config.yaml
num_key_value_heads: 4
head_dim: 64
rope_fraction: 1.0
qk_norm: true
tie_word_embeddings: true
extras: ["capped logits"]
weight_decay: 0.18
final_lr_fraction: 0.0
max_seq_len: 128
dataset: "wikipedia_en"
Each number is 128 + 32 x the weight over its row's rms, rounded and kept within 0 to 255. Layers, rows and columns count from 0. Numbers have three digits each. The size before them is the row's rms in percent of the matrix's.

# down: layer 3 MLP down (transposed), 448x224, rms 0.0484, rows 211-285, columns 112-167
# gate: layer 3 MLP gate, 448x224, rms 0.0559, rows 212-286, columns 112-167
# up: layer 3 MLP up, 448x224, rms 0.0571, rows 212-286, columns 112-167
down211 104:125140165074097119141135161133167121149076150122189131114108155093169139057174117165081099127161130064108110101120153154174104115045133048118150125188181149099142116112
gate212 103:161115118108131109110136168179186169117143180060162067164114100097117073092121185131085146084160151081094092126141173144130167078085090149128062149149173164137107085154
up212 105:142096140103131133100159123119095126153121154177103170173168093119164117102181103099154127175132113111110172164131164157164095136145135148101104151094082191174081107149
down212 107:111107159111114181127070106141081091126107105190101102098173189143113130139175078056165144177074138149194181114114120164094136144200153101152147121090124089147149172130
gate213 100:212149112154119104103142130146067134108122191072080094186173120119152150096127152101106055184116162114156121112112124080108163202074159099137192160164127077207140160131
up213 101:116142123130101133103141085141177198065046095148115166137150122119187134102173124113096095108172104108155095166126140166038097122124078109103050063108081185109144129087
down213 108:106137149141116091134130108121131174100105083083151153084113102136104119112124127170126102129151158163130032123168108081161120136150049114093108144108128179052148127085
gate214 098:160099178126112154141139125188225119155153053100149176112060170091081047130135093134151110156221183107151187146129080103121120120093129081156131115104155133092155089140
up214 099:117096154136145079128142091146134084097126174102134141128138115116138171171137130146149168127116086163136182081069156111181195147110100150134154152135101165182171109094
down214 096:153152169130142100154158153133139174105151100127137130135118080133125161131098086141167173089129143098152152081177183129146149156141130132134156136189086108124092111180
gate215 090:136159122128164114126155125085098115208142162161126194138137092118136170141116142164119133120161174103114135133198123187179096132119146139211108146085167089225152131076
up215 099:110110084146118127134060105162120126122115126104119097131121153142122110116123094166104086093106122125171205077117121134143138116093114070147106162191131162059078117139
down215 102:073191083158119121163141141088088087183140130207105190118144103120150133104083133180128114104143186138137138128210137201173124132181158173224108142054152096171167124099
gate216 104:103113117103110081177106092119136114105135100148133124077168115137169063140100106151118180189148203085106147108092108171128142106072166128128145123087116105190110138140
up216 099:087123133122114119131100155150132118147131141148118113149109178109063137087049144122131147163147101080100152179103093136113097125105151090123145137114128081181107126171
down216 103:107157128136142119125117140103109108129114087160135122114151058175148095129183091094094209142135194153149104124160121106155110096132131123086138166145089208067172115167
gate217 097:161100154127121079086065130106110150110121164151178159124144106160080060103133103168091099072094129097176103203100120116117125177193108170109120107109153143184119162119
up217 097:112122163093139135157156174105102073133145137118079143113168116113140123119113153130153102121103123131091112136108160169136103109076115093149114123137160031129102106114
down217 098:125137105163125119130106082167156169168085141132162121146103106101130159142171144136142136130155137167172132113137117129125165100179135153122154137122112224152162116107
gate218 104:017145111117176128103137153137165116165100095103151146079142153097122146138084175153128129142138080126137148130131167088155089126095105128127160137060124130124168138092
up218 109:168145164121163071134102146115092115109123180113129068133136160126081181149129109138088181030147132141147115117134128112144127158153102145121134128134083114060167174105
down218 112:155145191113184118095076138127099086097168134132139081120095124142087141092181127053122122098154159164121098092170118202166133112142158110137137131181171139079163095127
gate219 104:171144149225066136120121142117135115116150205198138102136157128143162163158100081151116054119103134118112137132120097116099148117115130129145133168149133139126178119130
up219 103:138122104167119108147155157096148074151125116088149113095110127145120153161130137131147152130126140069127122103147140165132134131111135107120149136092099115089089120151
down219 100:131112143148113098129149150154144124145172204085168082128165119131199155105165097128134130173140130131149134138105113146090158147225161074103108117153169139143091063076
gate220 099:145170134067113121162143138183139102116130105101091091154167095128157168113182148127109096117117126137118072145101128149095116040142105147115109098108174147045119128118
up220 097:225119152133168129114167108090159166169160135077102105164128088103156154053088109115126104138130181115199134176100085122142105045206125141111172134150142101145057137179
down220 099:061132072142131152158088120126111148139083159171156147071161147124105104168178109154088129147111086133122211097134133103135157178083165112154134062084129138131167106083
gate221 105:144161128101124112158084068100097130085185188066086139116074122124180158177148124108174192082168089195160194147119088157119123169165151126132115090116137190133093110122
up221 096:136141085092126148078138193073139056116144100096169144171087096176140146126130135150136145108095145139129082155128109146151084140122101142127157104111167088095136125066
down221 099:097077156100135106163158113184117186151096121100079122098180118089080125121165082117141082147148170086088182046147129164111137088160131149068155125168161120086123181171
gate222 099:076151084136106180174122188116086134120032125132164116086110184141154093148073104175138107157169141072085097127155074168148141108120130091152150169153160138162119149099
up222 096:162123169147126163091139113120149101107144121125105161118125065136147147111101130084102110111117136138119124119144147092146124199165111116163162239097159064085132086126
down222 089:119150128146104179154111149122112121106115069113136124155134157141168072133078133181154083162137106067089119165160073112102159091130139088179062137145163169138134123091
gate223 100:097131131136010149162145119156121172093103120126093187167136138086142176122104119133096222135143143076106121134094104116043107131090090087135090123197099142142129132136
up223 094:102138114084133200098126166142129183126145154099210142117160147098138200131119170133166152130166137074130112103165153136131122109135104117114073165133134211135145167092
down223 097:152097092192215081126111101162128094136155129131142092137144166169086099103181166152209108127095067124113109124140091156119136137144109101198135018123158026118083100154
gate224 105:097129144120101078184111153114150088138085201116159176164070058175098104143153135171133155124143183176143107139164124169137143112162136189083146058070160127103141129121
up224 099:177124110117082172176232173159123168148117168188079114160128084058153159103135105121117111125111151091121132139195136164094083100134086152090152128135110130117161111143
down224 097:084141152122177101073031064071150086100119138084184190097128130188101115133156161124148161118109125150143124072058109075153153157113158119161105157085169103134126110128
gate225 100:178133144114139099122191128128121145131097147125131129138155116151122145113155114180216119170154117171167142131132153179108138149167171189064167078144095150128092166112
up225 094:131079144093093124158158160130069138099087108147143054150156115138099142173139141093113120102110149171100154120071113031197132145111148118081152134127156152128119137159
down225 101:114171118130161157096120119129192123142145145145111168136154113113189141081105117139152144145177120086151110118209146174086111095129121158231088111143085101088139094102
gate226 100:122158153090076132164142133173124090114121137149148131159113136180195172150141116161149149134136148102110149156151168210102059066128154141120123134076116114145117169122
up226 094:133098147113127193089161186101189148116124090109148077155086124194122124120170162124079179185113179119093142147141134122140117129186129098139073132142118112124149151092
down226 096:140165090160146098138111103123102144157116202142111159135169148053126177050137095141157099101100126112169100120094120144082181160074090159128144079101166133154101116137
gate227 095:135082178122150169182125125116143119171157095103183143100166120131162194092131162160131136138165125156102128185120124164085079108059145134112132090106171139127091144086
up227 094:111104147121146086119113112078118090174099135154125205090149237145127149162129167102078134152083063158166177150107141087094176128104116114123172155147116069153160128061
down227 097:153126110141139176134108182165151168110173145125135096155121068054122132091099105143155144118139185069086082123138123139173079145183160155069104141128147133074074106210
gate228 106:087092135114114157159137096142117128205189149096122107146097164096159121119096128150060190146175115128099118086176078159076053078097095156096136087084095161097153156159
up228 103:112131136177132117138056179154127128140106159075120104163069168116108116112065143131177146146126119112090130148050132114149059104126138129128170146152092118132126118146
down228 107:087058120056178121106120089128097135165181094131119149135187108148097162178128118152086126180117143128144135115198140130063130150154118156135118102153146086111123147122
gate229 095:157156187102161127144150161109112119129111147135111123149109097139116177188167100088183185130097136135151169182099190119143120187156193204088138080064070118121131163086
up229 096:140140181133132142153153108128172126131172126174090111102093055136134118093123136154112120168162158184120130099155127104099103154133118124135190072161110157110152144133
down229 099:090126071113119132123119163162081120095104150093139111183165198130119165172126106119131143094086105083122114150102131160137166107090182119130072186098167114172100110110
gate230 100:066160164062062081114175122137161154100172203178079115090116176134172108109055136123069090127097114090130160083142112149063147128136115106127159108132119150161160140139
up230 101:167135137127100178094132136170083113192115147116128140110142105078126141134158087101132198137177098075133141083178176116109135103149105143114138146120099124130110117125
down230 104:129150112124107129098136146121045060113109061063166091116136108135072133167153133144107159107131100115166143123187139138114116139170083154153146123163148082112135147079
gate231 098:090105139154114183112142137125165074160117171173132149100077163132122165160174065106118125175170170115082166134198198134157122130095150127131140126132091139105126129137
up231 104:086150130123077135140110134153132125115127139134098110085186105094145134097096135176063085132160117132134198122066086121087118172149072104126046167093164149137114132138
down231 098:120127165146100170155140177153132142161072064131154104092101173112147160158144081167153127124147150143089172104136164129111127166059122121109108138169075165162130170113
gate232 102:103107112123135108126174112196100136105131119063113155248150097115150096094119131101116159106131158125118107098090124166101068128100158106120212110144133121143122108136
up232 097:105140182103085125182103153170113133179164151131165112102133101125099080131135066158140062065141099118095122095158092096104120140185102154108143099153135095146116124160
down232 103:101118092132156105153168140074117147134130091129089109121143095106121085145160174103108209135116093102178137112114127104159131158123186147144094116141149129119167069118
gate233 099:201086148126161095121160119159135139153121140112104117165164145139135126144114155105116115135112098152159075123143185168161139081130172132096085123134084082178165117106
up233 097:115093162115089152136091129171066157115128126089132122148156097128148126154138115104118119035109119123146046045031132141090098152155185093147134121148049131152146140168
down233 101:166140112171164068166166167101201137139171098158118125101123124135140136130141163123132139175146158130104206137182142118126178113042091129129099118046174103082098132090
gate234 098:164072137144170151068170179137164122095143101082119110117160082108158108125113125147132166097155186122101127135077130094110099102085150137128126150126097100103152137169
up234 102:113146085165143125079085161159107078131063108150144189101156191152131107066152157128162107106129084117136106166140165103144135208045170099105178111194132161088059112144
down234 097:170074120127115122084180191053115114137174075107155118114146097128132120124061131158149140098176140131083101119034165105127112118148154138104140152148092066090138085134
gate235 095:095134117149160149171157134144128164156159099100158149089098085116087163143147132140130105153095096161061111168093128154154119164157091176084152154081114095130156163094
up235 094:076182090140150178126107085140160096128111121122103134126111147148153152125136106120095093146157127141136070120143182095152164170127255179130059176107137112128126084086
down235 100:136103122126102129113127151131136143147109094125128170087164065111113138106098149165135109147132121144086120153105087160154084056117038124154169126095110133167136142140
gate236 098:142161139135121096115152067085180016070110103162130110091131123134112070130142135139098146116109123085078093137137148121154176096118139087126154096145148168097114068099
up236 095:129154064134144103117130158146114092153143126104136122157156143151116112101129100126086132151163122091120143144161165126145108148127166172114112133159120109153071119151
down236 100:103113083116067092098135099101200097059098099153109110089122124080097121137108132145058166166116149109098156095095104102163217105163136120172149124140147195066129060113
gate237 099:109137120142163132135147155175120150081128119108120103134103154099129124081120115150145147149143122102107166074129149074113068116124130061137146167134154198130161105158
up237 096:147137185099187077157095064117132109037162106170194142158138062074136170077081134154118222082085096151115138117087100066107069183116137133157137107080221145129127079148
down237 101:165110178104108137104119101154065073132130224112116127122130112148174130103111173173115136101088119112136151137148139149131121129102131137106113068119129098104085159129
gate238 097:106109101046135106117135121162106186165103130079145132163113114134103079125169136102137155133178131166107122186081077101156106096135142151108079140153139108147156110163
up238 096:154134148212160089173091129131127106146100131135101080115115174137201097119087128125105124069128163100167213104214154080128134117101117134163086106154086163187123138071
down238 091:099108084069094118114161112117089195149109184120120098128118140113097097109147064111116123184191120193107121168075100145142119157124134162137148180091123067135109108133
gate239 102:049107083139134100128174156115095164153158144105142190099102096091130116129067082133164163189125160131134135119139070101138168159094138148158114183185146166109132136081
up239 099:116078133115088083172095125139088131150212080107113179137082075161155169164096083108111178166096081114173134081157105121170121121102126082118131131161101162095148077122
down239 100:136159171130104197132103139164167084146163125161080165130134121160179106133156184122112131128134118132135168132131170083105109114154137103138074083105155101135115139192
gate240 102:153112142152129202141134128123163153108210095107130180159153129154083089156072180109117161162168199188092053114108154137107174096135160150103102135116189136107137170136
up240 098:133099203128145180092144155146136198116149165069107181142194164107098112131094117106132138158114137136180119162107082144112126173052109107123129105089091108070110169188
down240 104:130126091110140090139081136126132109119091139166158078172098109135137109125145099132144147119155152140103136124099134117132070139193156138099106169104122172180102109093
gate241 097:130157104161140125089081151123128149111089153137105127114101103117102125132119153081085117108094177037091171128119159118092107137146088136162085096130102104203124182069
up241 097:146175149173138127111105123085144117147140187146159110151116161112126154053133154159120123149126218101083189121122137125101081092158074101107123124121160157059194135158
down241 102:111081099067107112157173165139081170137103131141104171065181161123122126159117054125110113156159026193128123116123145164168151123083163089128145102091117157174133113116
gate242 094:118134170141131136144064113119134117098064098126115137113075160161106145181155169076123145098141099109076148175156127103146158132228122152127143114123103161133115158126
up242 096:122154203122109114135150122194150147151120078125143162146171085053092129153108112192169159097129142121110105201125113099148156179187151160091107127162099147136120124176
down242 086:114093088127134106094145115130164126113186138177096126095138121151194133105124121209131089141108150128165145094096118171154120105031112118104137179077227066107128091129
gate243 103:102143060119136169092160157142124101085174097136093162093110106112099074081128104121101144135098167168130107122166102152104098137099080168142149143118118132151144122113
up243 102:177057139123132139192162184154160138124156072138143139097082170112093159111176085125115104182096119046153152118127124166154160124113100163123181118128117126156092133096
down243 095:131151150160099087083125100108072113166064106113182134114182143139151088125091144107121138122167097077114109138124090115132133130114149146156097132089109147076135106098
gate244 103:079164128110101169111065128079092136131175161122143085113148103148108121119135153089091083123180133166100093081114106110105109177144139134126136151133162086124116118149
up244 103:087106145130154103161091145147142096060109084152172139094118160152120131128112113080143112035137178111101108151127143118101159117096135150153063161101092127110145138120
down244 112:083137114162136197113076168118081175064130120192083155095153088109157121134131125139120135095193137097103105163143082126127080179165147136079077124091155111147164111112
gate245 101:142130160165122149166140143158150131134129093157135119126117095067099136116157121141127143093104168055111117100181060084086105120140115140107096177092140048090185156110
up245 103:166171109146054149089086138182141170126111150217193123090135110154152154146138085160099074130147143150172161118110077115113074137065136106127154127133144104110164112085
down245 106:105127135170091146143173112197088128095169095193086161125129121138132194164105130091163133098097106072054102094187144109154106129130085176117063170155138084100172162095
gate246 105:179094156161106090118131139115175117097163143161129065187083125106133149138108141134101166097118170087088161075077155141095138080134135112152095162160053126199100153153
up246 098:120096188147086092134166139115120124138199126153086075131095145124115130114094130103156184070117125107101155138047149131087086129189111131096111146168128128112129105122
down246 098:120110134057124134122106142134124140128112106138121132111136076192138175118131116113195132148106100195206113137169072145155141131121141088064151124109128149080140150120
gate247 098:132181137118140104101135142125171160105096085106095204123114078055127061093146159156095082130201160134142092138151175159114117127126114131147141172195164100121149097117
up247 104:143120101090099113188172126114100102103101170082161196137134113077128130084128119148105099131104184112096109118110084111114134181188108147128162113165137113122125160137
down247 105:141095132140114159163105151142100144073105111093169088110149157127155151128127103155121119208119166106112154112087044104135173114097107108175120133125171138120137160182
gate248 095:137114085085153108114145121124185118046115136131205150109107131186122110182123107124153155160084136134147187170122133147138155154178177100135139139153153123155073118170
up248 092:076114099146100136139160129214132192140134160077096058087117131125135115098162126156107156126128116112110185098128167112123141166058143082151157131161141126125159153114
down248 090:154125112093179146082116084083212102108133176099176158097090143187094121182095155090140152148112133144116174146115104127179131124175138083138131168083197099118057096114
gate249 093:141107112129145069156077151167156094156185101121145156142079137111106116099134110140075110080119127075201090154166134133105109100155129047156137141102099181106111134133
up249 099:181106147100143087199151209105139141123195086152152141152117123140116117134141096125171137116057099159115125171098148142112119089165164116101137113085121177155125175120
down249 099:119122142130111143111168141096121188100117121124125055142192124162142104149148135100146131135118158134028155088073088133104118155107111183091133130118156074168152101109
gate250 103:100149127100124158039141110156104113212100141116111152106155200129159105118114155189151159142138098100077166107131149213114078071129121135071076115156143160129139114109
up250 099:117177107137158161051087101116193162118047118203142129085150104174142144095093132159153129142131141134122119168109108127124143137151120134147148166078068150085102123097
down250 091:157120108136117149178128097128085135141125162108163110151129187110131130144078062155125127143118049116128126143098139184085098112146138211107109134169104168106140160195
gate251 100:182126179153207072153167123086126085125143075060116186156147104095142116157152197127163165175063147146148150152115165194194073132123116147133111109044111151123091084124
up251 095:106143172172090133068149076124079163139107151087119165122151117120159139144171113096155095121115149094135133146132132137117107098146168191122083133141096081121088105121
down251 095:106103103093138118151122151105179097126127097176128085141107112122099123134100125159146193117145089152112158132095089086125183156135113065148162089144146105139112173136
gate252 106:136117182113134151150130158119157152137156116104150119118150101072073122132158147117146125115107117151085111171107083123126051116181177177064075090093136080103094171159
up252 099:110198142071163152106119163156167089121143156142111136143157130121125154148175122163106185054135177108107157108113105084142168065175118140148115154106141143122102110128
down252 099:167083122164074074145142065084090145154140112129150129135097127129129107107092116093165105173096082144171110130099152196127090202072121116139141088126102091137134141149
gate253 096:123114176131136202154124131136121113110123109138157149136129052131053071142175140113171099105090110125157099133111110127101067095141139167090137144054179109151107120116
up253 094:108080114060112126057089111116129143079133102124112148117159108110121157130112126126127193117085127131167097135126130139052154063074174149077122100134148193133101104107
down253 093:138197095189130076153183162103155137187115066118103070152130182120157127154099127180073103132157130107147170125178123136144147178170088097145123125157149136117129138163
gate254 100:140110176127140090146108144111157153121118068136127108178112101158141098123113176057136093163077141120090080127112199123118153112150109152129108067067020141155107193159
up254 096:179087161127107105140071061062140085089080107181087167127110118148109128139173091107170148115192115109177097135131097092142110130144113150119139111120139158165142124116
down254 090:076165104140107140136144150187100171138190205096155117113187102115173102084066172156050101164055155168130126087144126146135168120121113135118091123100120131089076094138
gate255 103:147128125089140136144103101118128079092119174108104158140095140121155111143097116124150112072152179103141099157106137139140141109165126146111096073107084134148062158078
up255 113:192084115091211141136131163106094130120137133123152089149115099104111129159146145084227145132168118122119085172103182122116108176172140163110080112088093162087121152108
down255 101:083150133094123144112149119142126173180153095096151121097121121143100138128104120118147143149072109104170135112171169105143167151078095123128131135160151100127132074154
gate256 108:152093129152186143092118127106160122118127134154177074127096128210135191119129067129151075169086160108196177207123115117113103133170119147155170175110117103161118141080
up256 105:092109129058095116140121146130151130113141095146086114135138131142099153115162147105112162048137126148094097061119133148099156183095102098081102162177164147126147161150
down256 098:148178128158140138065160117148144162164109137107138114155149113151167199156178089124105191141086145145153189168164115157131105125125101042094158174199130108124116073112
gate257 101:204137134162072168108167165069149091172130125142139123071154115104106112143144113159102081160099111118092096184148106105048118129136111113176140119127122192132170074144
up257 092:114084136099100138152156153154086089151124127116094144157139108189071104130127097150089114096108133110161132123167127158107132169164075088152137161093097091149102099103
down257 099:194168131143141119124121173116164174127132122100144144113091105129148135073147073098108146165100134165112136218081127065083094105077145094142145098133170124143194142148
gate258 094:121138116162158124194147098110104095158112195166088133104162117148165110123102132167144164114112129150160106131129128114113112184130139129113162134099150139119150094106
up258 094:131178094096131166145126154179126052094132080169125111082109092146109121130113085127125091110112068129163105167074126116121099169135098168138145121112150138159132166147
down258 091:106116141151067091095134101066132146089123127084135123174180128111103165094144145110148085138164172123105170128169111197138127076121158082135075150169142119102142127129
gate259 107:109105122119205121107100131135127113142121067110110106076176142131113134171068123114128127128155094106097123163136169082187170146158090128154214158110135162120129124140
up259 103:149162135170137131207127128041092094088167118137131148175118115160134099125105127130156089185067137137152145137130124117091178079139103175135138080108170136144168159123
down259 115:110139183098078107191078146139127126121117201147140152125044159129122090088171127155122049108128106174113169100119125088074149130097153133108152131242080113157099116118
gate260 099:176111104129129125102106126128128151130132154148142131147106170155171124107100136165061089122127117088162139153153132101131066077134153135112100144131104146137094117104
up260 101:084137074097083058169095071120161114142125170138115101113130115119108117177127157136138115146133158177101117062136073166158147171118087057099159178115206086075100136156
down260 094:169095156147162165118180147171120169126168155125152126159071149083177149113128164160101115104076101097134150150139122088099053158086205121115127110097149123155122144132
gate261 098:160140115058194119095084117161121158115079097117108065132160139131151123146079127101137184100131122085113074095139149152183137140088080120111093131169104140133174083116
up261 101:146180114067135110191148176153144185089100071140123066130148134149169132173090120129139185103070102127136108152120148192178135065163109185095145102151111126135199178133
down261 102:085146124111056103151152125126179150150144144111150145181109159130103099129100150122106105133120138186179197123123078138082084142126194169125151149073151100115100156114
gate262 094:133139142101193108177089105104093105123128087156095147114111110158183155141148149156135053157118119142071113138154191153178144128182158175136096109156103171139117141148
up262 095:149118113113115094132123129098106140161070109113181069138137155171104108128061112146154138128148123140108180100168149099149060200071093096085091145139177101120060111144
down262 094:091135106179123141128160077131126101133182146160067167146133105070098146122196203101125102120099143147172115146106116112097180078162153115182185074095100171125163136103
gate263 111:086112096138103087127103031177167163140136183083100181136164095175190132143106122102114082062124081088098083170120096174145100189114097117118107160104165129164110161115
up263 110:161140194128161122160082090045176133142099144135104100136146143165085102131103160149133110146122158140159067162105120165117084071128107140134177135174095086132162123113
down263 106:142061147120155088160127116172085067110152147156161153121080134100084144158164126079164072097131092207167124143176180134186148110118170143085182167151091156145173083091
gate264 099:255124143109072094128120188136137155115087099138130092180121136122183108163120138124109101064148168165141134136146091151122168133136114124100104150089073126109149170061
up264 092:104080095134133133134095123111161087101145136078166116115154176102106188173131092159124179222089070094124096127157142164090135107164101107136160086140109142084122130164
down264 094:140158128110135125108159111126149189177069082189104118128145093111098088098159132147145100065159163173111182097153126111176132106144117113151106088149093150185112064109
gate265 097:085141184212128172119141088119167083135148132164100160180137184122089142163155147100135130111088122130152112146163099170126109155085092125154142108122162190013119087074
up265 097:113136068124089076154084225134131166108055152122136088115127148106168142127099142082105133140138112065106190108146106109161131123079145132182132210147141058189153141159
down265 102:069123188124099123114118157103140111147120137174132129169129182110056150152111145123122142107083134158161110091158072112133114147087094124142152118146167208013091115120
gate266 099:147155155096177182095162132172125112130208130125167123193108045129119143108149077132174173109134113172121191126154164113123150143178138094129135087113186138085138143151
up266 095:116113133111127123125125110151118112070126167137130110186140141146114123108135161138083081129141104102171155116076152118163113150104153162166131131143136111149054218128
down266 099:106153109172137165155110140120133188147100109131114159120139083111153132139104128063138173106144161154081081159151132179134084118158091074148150101129153137171136025099
gate267 102:094155149135113118173110156121161179158149144126120102150085111072099136092133113065158170140182130177169228145132104102113087129090162086110170148151183152134117107132
up267 104:149062100113145164152134119167170135177139128080122187067134140150147076117093166119186124101191085118113109139138126104105137150121103189105156104054180118080143158094
down267 106:187113152139111122090125179140083100153099191110140154120141176174094112201142184182033135148062091071085078085140140116108139139139137148121083115145069043102173108132
gate268 095:126132127169082090093116138154121106091098114116102100115187097149145122114079132119127152131150149104122186114113214100128101139127135097199128131113088166162149103125
up268 103:090156128127216144143138129145151110143169148147077129144114172138146115144159094179115143134125128141122108102079053145118094134087111122108146167178141130098160211121
down268 110:075169127140168086109153132131163142109133145154127117133138129153163082119123096182138152118160131094158153136100171143131154129160113079161187165123109165069145113111
gate269 092:153158092098118123135114118142079140170160104150186153200215094169162147128132096169162150144121133120109145147060050125096110105142128124112174106117125152076122072125
up269 095:169151117141151185125154113129145166137135104117158118129134106106123106090135138088184173108177080139125173115094055101110141112163123154129142118187092105103107140101
down269 086:116076131128051101135087144129149103113110140097068101142142179136121116160120088156065043152099155126134088165146219138120139142140146114131155130097123132124120151151
gate270 098:133164096084153127098132061094106169088109091113145138134179112144094117166098133162160182120188174133159185142113087137104168150055104140131094091097157053165130137190
up270 095:123133092138122205130107120091106128126108126115197174127125090117121133141122188170148090133089081098086090113109166100157148125094141193119149165154113148130125091094
down270 098:146150172116119123134169145157163097168113179167131194138105113146171162087125088088131086102130177057132137157155145158160082120139098154124193141109107137135106166073
gate271 097:089115100130124132132092108112145079159095146137123107163169102114164150139157160204157112132117045099115189159175149159145110144128155147188196129084154113138086172108
up271 092:146140152146076099163156126154155204114183150113103123066136053088116150187137097151113161175117147108130124146075074088111107132109153108139184141163145178089090117150
down271 098:132162107145111152039141190101082105213123169144110155088166136092107154110155157106133128096111149132088123083122147133173124183147128107065055108141140169101176122185
gate272 092:103133193154109049125124140146127182113090099154107156111200115120070099157115085140101123150136160144081122133076137140185083139155121155063098094090166178163165103089
up272 091:162125073134135188102164113088174100193129168146142143153133141070187143098163103089136143150113209126157082090150092114067116139131097136170129137084082143051174131136
down272 090:105084139180152062061149182132131117126123096141145096050149116158178161131106115121132176174114106105139155070136082109179137114104148086115122114089126111143109115147
gate273 098:117149150152122182089112078169134143114159156128126118093124212147175110067073138128087104156101151080138115154178119105134110082095084168118202152166117153116127111073
up273 101:128107081113171175114142132131141136061122109151172153081158151127135080120138147160131150108085116111094089152125163125085139062137168199113097090160126193099109129138
down273 098:178072091115129077186122099095123147122095085121129162130158116121096134193124139111137171119025105106166104151120149108094141168175156189169111133097122119149177164199
gate274 099:147091096073144161182147137137119139111115144086114133165120123130146133160132094093164186089113116125062062157101137154124139100170162139116201105151061191135075139129
up274 095:122124116151140105143084135149106122124126115172153144140139206157125149098133104125123115077060108114172104102118063126158114104149101156135158117132111108113127142124
down274 096:135136140121156175102177128129129118124099132114108099122147075155144125150152134145165172176212124142090150160155187106111156178111150136184145142151112135132125129118
gate275 103:091168142154160109169161156130077083105139151138135143113123174144111101099086167152117118108124085147089133160133090136048062156168094158135158124141105102079132092134
up275 098:103151137082166166095087070092061141159149140105061099137082162137068080116173166094130091075235168130105149151119167117138133167089178125119149109176144117145115175117
down275 097:150153147132095084161176117169162135119104131109155151159164123122180096119114112176125174155098056161126115144147093135106112067109098140160112118120095151128156115146
gate276 105:160129173104113111124148106123125153170105135141135183177187081161105081127121101116186160179154149127103136158155138114153157158112110111088124125119120097089147166137
up276 101:108162119140101090154109164137054067090113076177092067116130154145112129139141116128128187089151085099061139132116124091169145121139123082148149151144123122162139187111
down276 105:173097155074107189176188145148173195166123133157159151201150135117139114151096088140147168190100148122180149126155131115157081116135119138090112126149131155139162130106
gate277 100:103114173147132163131142116088161171149143120111087093087108079185177127111116148083197160112129192148165115116095045120126093122126143101143195178145087075171127143105
up277 103:163103137123091116212152124091185100111209114104134093156082145121133134198121112115204158133067111103156080190094063125111129118198198139100169119153098119117129147131
down277 107:135180096107096116100155161201102093105113070130170170136126148107064124149167083154104085151146091090132114113168143153084167144148102125067112047143179115111099081170
gate278 101:111071160107167158132153140156141139140157145148169108152110153141082168087078097142138175126099101120187108114150133132156112165115094096081165144066120138148140126119
up278 098:134127139131125138107098079114154180104196125161123122096127108125074119059129108100150176118082143114162153110085113079039140159132115097154111124123181157115081160094
down278 101:162156130133166163107130168155114108189107155172138129126099140146202075184129145150101093131149117134109128161151168192204145137090176170085130120133115098128140095184
gate279 097:125137167121114173087135086117177162139110144127118141107180121118123115161136131158139135122109127093078104125101121204112123098122116124125159137194123052109193177122
up279 093:161170085148155193160122087150111172159125131099124125098127103033132167110100096094157158137116140205125081155185177072131141134085108103105166194121096173161167145054
down279 094:103089177084110061129131165088076122108144077171157112143118138146173164150169094124117133132119097047152159079111144142136152128128152167077092103130142123120151145176
gate280 095:092145160133114150124158151187138137198104115134110132052096194129189081131149146160123138064127167113114037106101165130088124125122121126135086117134100128128123116172
up280 098:123088155111118100132199108157121155145144125111169133122117141170201116136134138177182157098105167184072075147092124099088116173114117180112106138135215119132126176106
down280 087:097101120153173125095098068068126088077171114134099165156166040122090166097142146121131156140115157119128158140167133129184096168115143152095160155057119088135138098077
gate281 106:093172198103115090085168126147116142099155122195129147084159065174120096162132123138131114068149144167125153092098119148118100107082120124164159172101125087134128095126
up281 111:163119157107134187133149121179142134092128126175153084158136104162136120184125163089110160151120143137113114136105052124098113142106180107108132135087102107088112129080
down281 111:136149090147148136157192127077133095154089156117148120165153121076118122126126156102170129161119127121124087123138108156171121155134178132050110079144108136099143118157
gate282 096:093146158179164181151117135154153176127180117147133149156096147112137130156190106108153124176111213121127158157160103064120140110120121126102124088206090103153121171125
up282 096:141129175096159109167113174082120109132075091121147123169067066144081113179150066121146167140097145113130120148129112119179116174185126176144144131144080118147192103133
down282 095:103098099120126133086115097146138126108092126067140083096186151154111146087101198174105131051137087132122119110077125154090139112121156135133146136054154131072152145125
gate283 095:124152156126129133112103134148149152149089092141167089094122091139055098112113135146192134113104119162092119180039198109115095127157142161082118132079142124109074146145
up283 095:197177093121153137066116147115063124120093143166148123108128119139074145105164184084076077064164131105147139138117117161106168199099137187152167138148158132125092109151
down283 096:053097141145083113164140078147166122093122178119100143153123115132199110105068083164217174153109094176126103109108124093152100067187109053095106092102097108156136154115
gate284 100:163120094095125121167154138143080133082166147156147196152161135154101098178121093138171175143162127185153096106060132155138092121169146139125103140133142068144086155103
up284 103:133130176105163086069106043113122110099074096118110182163165110140089121178119155093144138122144125190131120173073166122168154193164130115123151113181144161091147199142
down284 100:148146143191121162174108153142159123084131108126130046106098137087118157125121151135075079093097087091091130197206105130133174093048134120154167133169145151148170081137
gate285 100:163139089133119113116139133128097073066107122126148141072096170157111142170176187112161148172084164099112092164127100177127092134142166121127070111115156126093207137175
up285 094:128154132129167107142125193115137169125131123066101099144110125140206068069104119127163100109158070096141108021185080147132138102136158150137105113094150131135118150143
down285 100:126131067141106099163109075120137131137089089178182140119125118090109143202147087169088168121132175194118132175114157056102133163126076083101140129090082155104112134092
gate286 097:186187110145108161130157157136097122134069145066111080148180118166108141050119125140097146180191169143125153137116127082108120088100157141138169151113099154120122093070
up286 095:109124124126203150087163123121120083102113093096157125201130078133145145075156116160073171148136079130076128173142182147105122137156070138156176151168052143120128087153